{
  "qk_norm": false,
  "init": "normal",
  "final_lr_fraction": 0.1,
  "max_seq_len": 128
}
Each number is 500 + 25 x the weight over its row's rms, rounded and kept within 0 to 999. Layers, rows and columns count from 0. Numbers have three digits each. The size before them is the row's rms in percent of the matrix's.

# layer 5 attention query, 192x192, rms 0.0881, rows 7-21, columns 96-191
116:473514508500534456503498540509537482512482493474501498530490482516475463509507482482485507489521496506494497519496479476503517495476583505479515527484506533499519501541495497507510469488472526504516528514486510539472487520480475511503516529473487455509508509449500507531512456528522510511
118:475464488463500500508524504454473507479499499485498512476503493504493499520500513483494470512521473456493500457523499474559523504500503485463492462423520457481482502516521514500517503456460510527478499584540476495486492527501519499479520503507519494509507481506529530493502492468533512472
112:518509506491527477550508513502492504519475458508532493485535503501498539525445500527521486475505486481483540507502512473504544562458484461543503485469529513510483506474495476494442504519486511485510510518501496469477480496506506465522468487506535509503530470491462541495498508519480452488
104:483517525474504497519506493535529473508491487494481495493532527507505460488494497551457486465511495559507549493478471496542494492535543530499517482488510483539472470540487493549459470530498492466507444522502498528515501527495509540493552468481503491515481523494504498506510450509498469499
116:506508517473453476508447479500511489489487510455559507475510532512514498523518546534519459528522487493491498529481510474501467509487474469525501515510506511503463504507545481494509526428529496496565499501485480511520520509500502502516493539503512505534525524556517455549489511486498468499
107:497548477529511506510570485486545479543502534505510409517473459463515485475503528531502458557521424497510508503424536511486507506506517470536444495485501508495489449532484479453502458531516471493493499490488473482474512458478492501468473504493476496488463508495463483485467517487483499462
110:494515492455495541492544532471536492487478500479500445486521498470517529484481519506549510487486491475467497469500473501489465525511507488524477509526534486491507492535491525508529493508422457496460514505509506480524534522528540500458506484463515500470485532533477495485501472491489477514
110:491494502457494495503491479479573479521492525501519505502520486503560508493487511480488503546520516512492490459535494516498504522507505500520496486538555495521516505515517497451520514492509522506510483519520523521560485546464458484512495509523504485517521508503509522533510523501505479510
107:495465455516475506505461509483511550466493496509521500446482447439467458466506484496518533541478519512487463487450472516511519516475496478487526534549526539506491525505518513490541483506493498555444488528514495480497506506533495503506468494494532521503515528507490507524481495484544477513
117:511473491519531485511508485468503468530477462517423499500530460522540481499550509490495503496488447467540517466483491528514518499493500518532513526501508499497515533498495519501527483524501517484452499544534471551477486496508479512531485507524498509472504517484516488467515503505461517511
113:513561489507501494469500501510511479482482479494491501500536502509529468499489505537515511518524507511528461527531532517498508454513507419506505528493493507502527475504496489483487477462474531503518530524517518505502488471509500498527501553503536468535499529463477471486496460513509517548
111:473511493506510513548458533484504516500544548545516528459497481472517485536504541487519470522485492460525509475488472470510492524463512511505522553476483495474494464497515522510481500497539454494479529457474507508495511495460521556492496523493514474500492531525466449502507463471476525514
111:523552515501536494520496492480489494489451480530518483545506490552527486451482506513530515436501497488469506502515474506482496525533477520513479498476518534537505451477482496468466500436529523507505456484522495522529509529496525499512521559490486521488513483506490496539521568492484513471
114:538491488490513480495504498465478483554518510493487495520506493486483507510482482492511493499500537488471487469527520463490457523458487514530471505476543504509501494440500482488504499509515531504519503505488528508476506530525483470500538519486496497499496454499525525474482486489455556556
108:497473579506496525514534530454497504515497513479517504467508512481475504461529503485477454483501508491464495500497497522489525457528495470464500506467483513485523488497508478544470517453508476515502541481506493503521498514468513470512508489520503493479491528480502496497518465509526497551
# layer 5 attention key, 192x192, rms 0.0887, rows 7-20, columns 96-191
117:476517478487506519495481527504522490497483529500553499534463481519506473476521488481449509494499510508482488469495453502507554516496540532545492470480493494491522492565525469511486456532539512505498509493531505532452508505486485466503521519485484458485537466477511476490528474519517491539
117:498457485467540520505533489474475463533492448523452517466543488523495534493505526515510443466524539496511494471506490488531499541497518501475529490527480483444507489459480493448485519485523482541520515524489461517466514504510451514488513502497483511482520463494522496469487485507529487475
117:502478488478535521537496509488466488570484479496479492513530507556518531502464473518540507492474473495507543502454538488505555497487475504540495474460497497547547509479513513479459498482505481499517502519493475449448475519441507469477519518492492505525502519472499541531461502484464513468
112:486566531510513506507519516497540519516476483467506485444477506506492492502498483515493453499475480541503521532515460485540508509510473518483505486496493484490461487509474498501542439500482498461517443459518500497490488534504534538506473483455490512461488480506517519544495493481504502544
121:496510531486481486501518497522507451516505515501513516446523500486498497520531530511480462499525545484481492493476521506472507485499533462515489471507530504478479492465482476472491504450513471479479493491452508563480491501482492545491518537480501521516504496505465465517502500501502521536
114:521531448522484532508517488503520503578491512524520456517480516483520489537538505552513510530526496567535496496487486495504483488503511503475474555518492509492492497530522495456539476497489481501489453480472479472456485423482449473474499516476484521477477506481450514522507504518489531464
119:478548510491511548495548480480556506489466516490484461490525500499509554505481517499533534503493504450504483492490478459457475538505507482511482526518496502498477503483506500511481498534481444486473523498510496502456528491526496527486552499479488470473464542492474530496498457478504468502
115:446519510480540512482544472515561463495468538501485513481459508494554516473506496493512524505575526549486469464499481472493523551486507499507513497540540573523478511472502506487500529528509508542503471510492523514518481495500465483491555469490464434518526475487494499531488475476502502537
118:505522459506510503523466500499543533466489465489502518493510511449510444517535486477527535497525560522495496545446511452510491512471521500520562552559467486506521492464492510497508499484514509527480504549501482484508514495522464506460498496491480502499499539548512508475538496521555494537
114:523507437488511504470486480474499504518450486491488544539496439520490475503563510470473503484498476496531533494475524492505525469466495523528488535508469471497500463524459524468573477498494486446492505536509489482484503483514483501539524507519520488510477486470521498484507504482487516508
122:483479488506507487474462525528541495496520510466508486516526525512496500527532526507520531496499454503504512482509487556508471459550523471469522526490505474502556434494506453481514506493484483473462501555543503501532530441533486527539482549470532490551519496474511503511488488490464486478
121:483504504509502502498494492501492490494508522503495489466504499544521467512497544546482491535467527474486477498437468485527443512459520495519523527497456510525462451487431476479470469535556477500487520495507496511527521502497473518527528553521474533466515531511511492482469453472523547497
114:487493516537498481495473511538506472472468483495492484538490570526541541482535475517485531526508510486477482497509470466472498531500495522553490527458496470521532476464510464465509507492498522501482465479466519475498502527483535501514468516484472496493514478496491479526540566532508489505
120:522484443463490484542483502452485507537504493513506480505481525493495497501539494514509521491533509487477518502502478449501513482509496477503520506476480559517463506488518542475489513501468486486511490527487505488487503485511531474485499491466551462482522479538525496484512521547490523525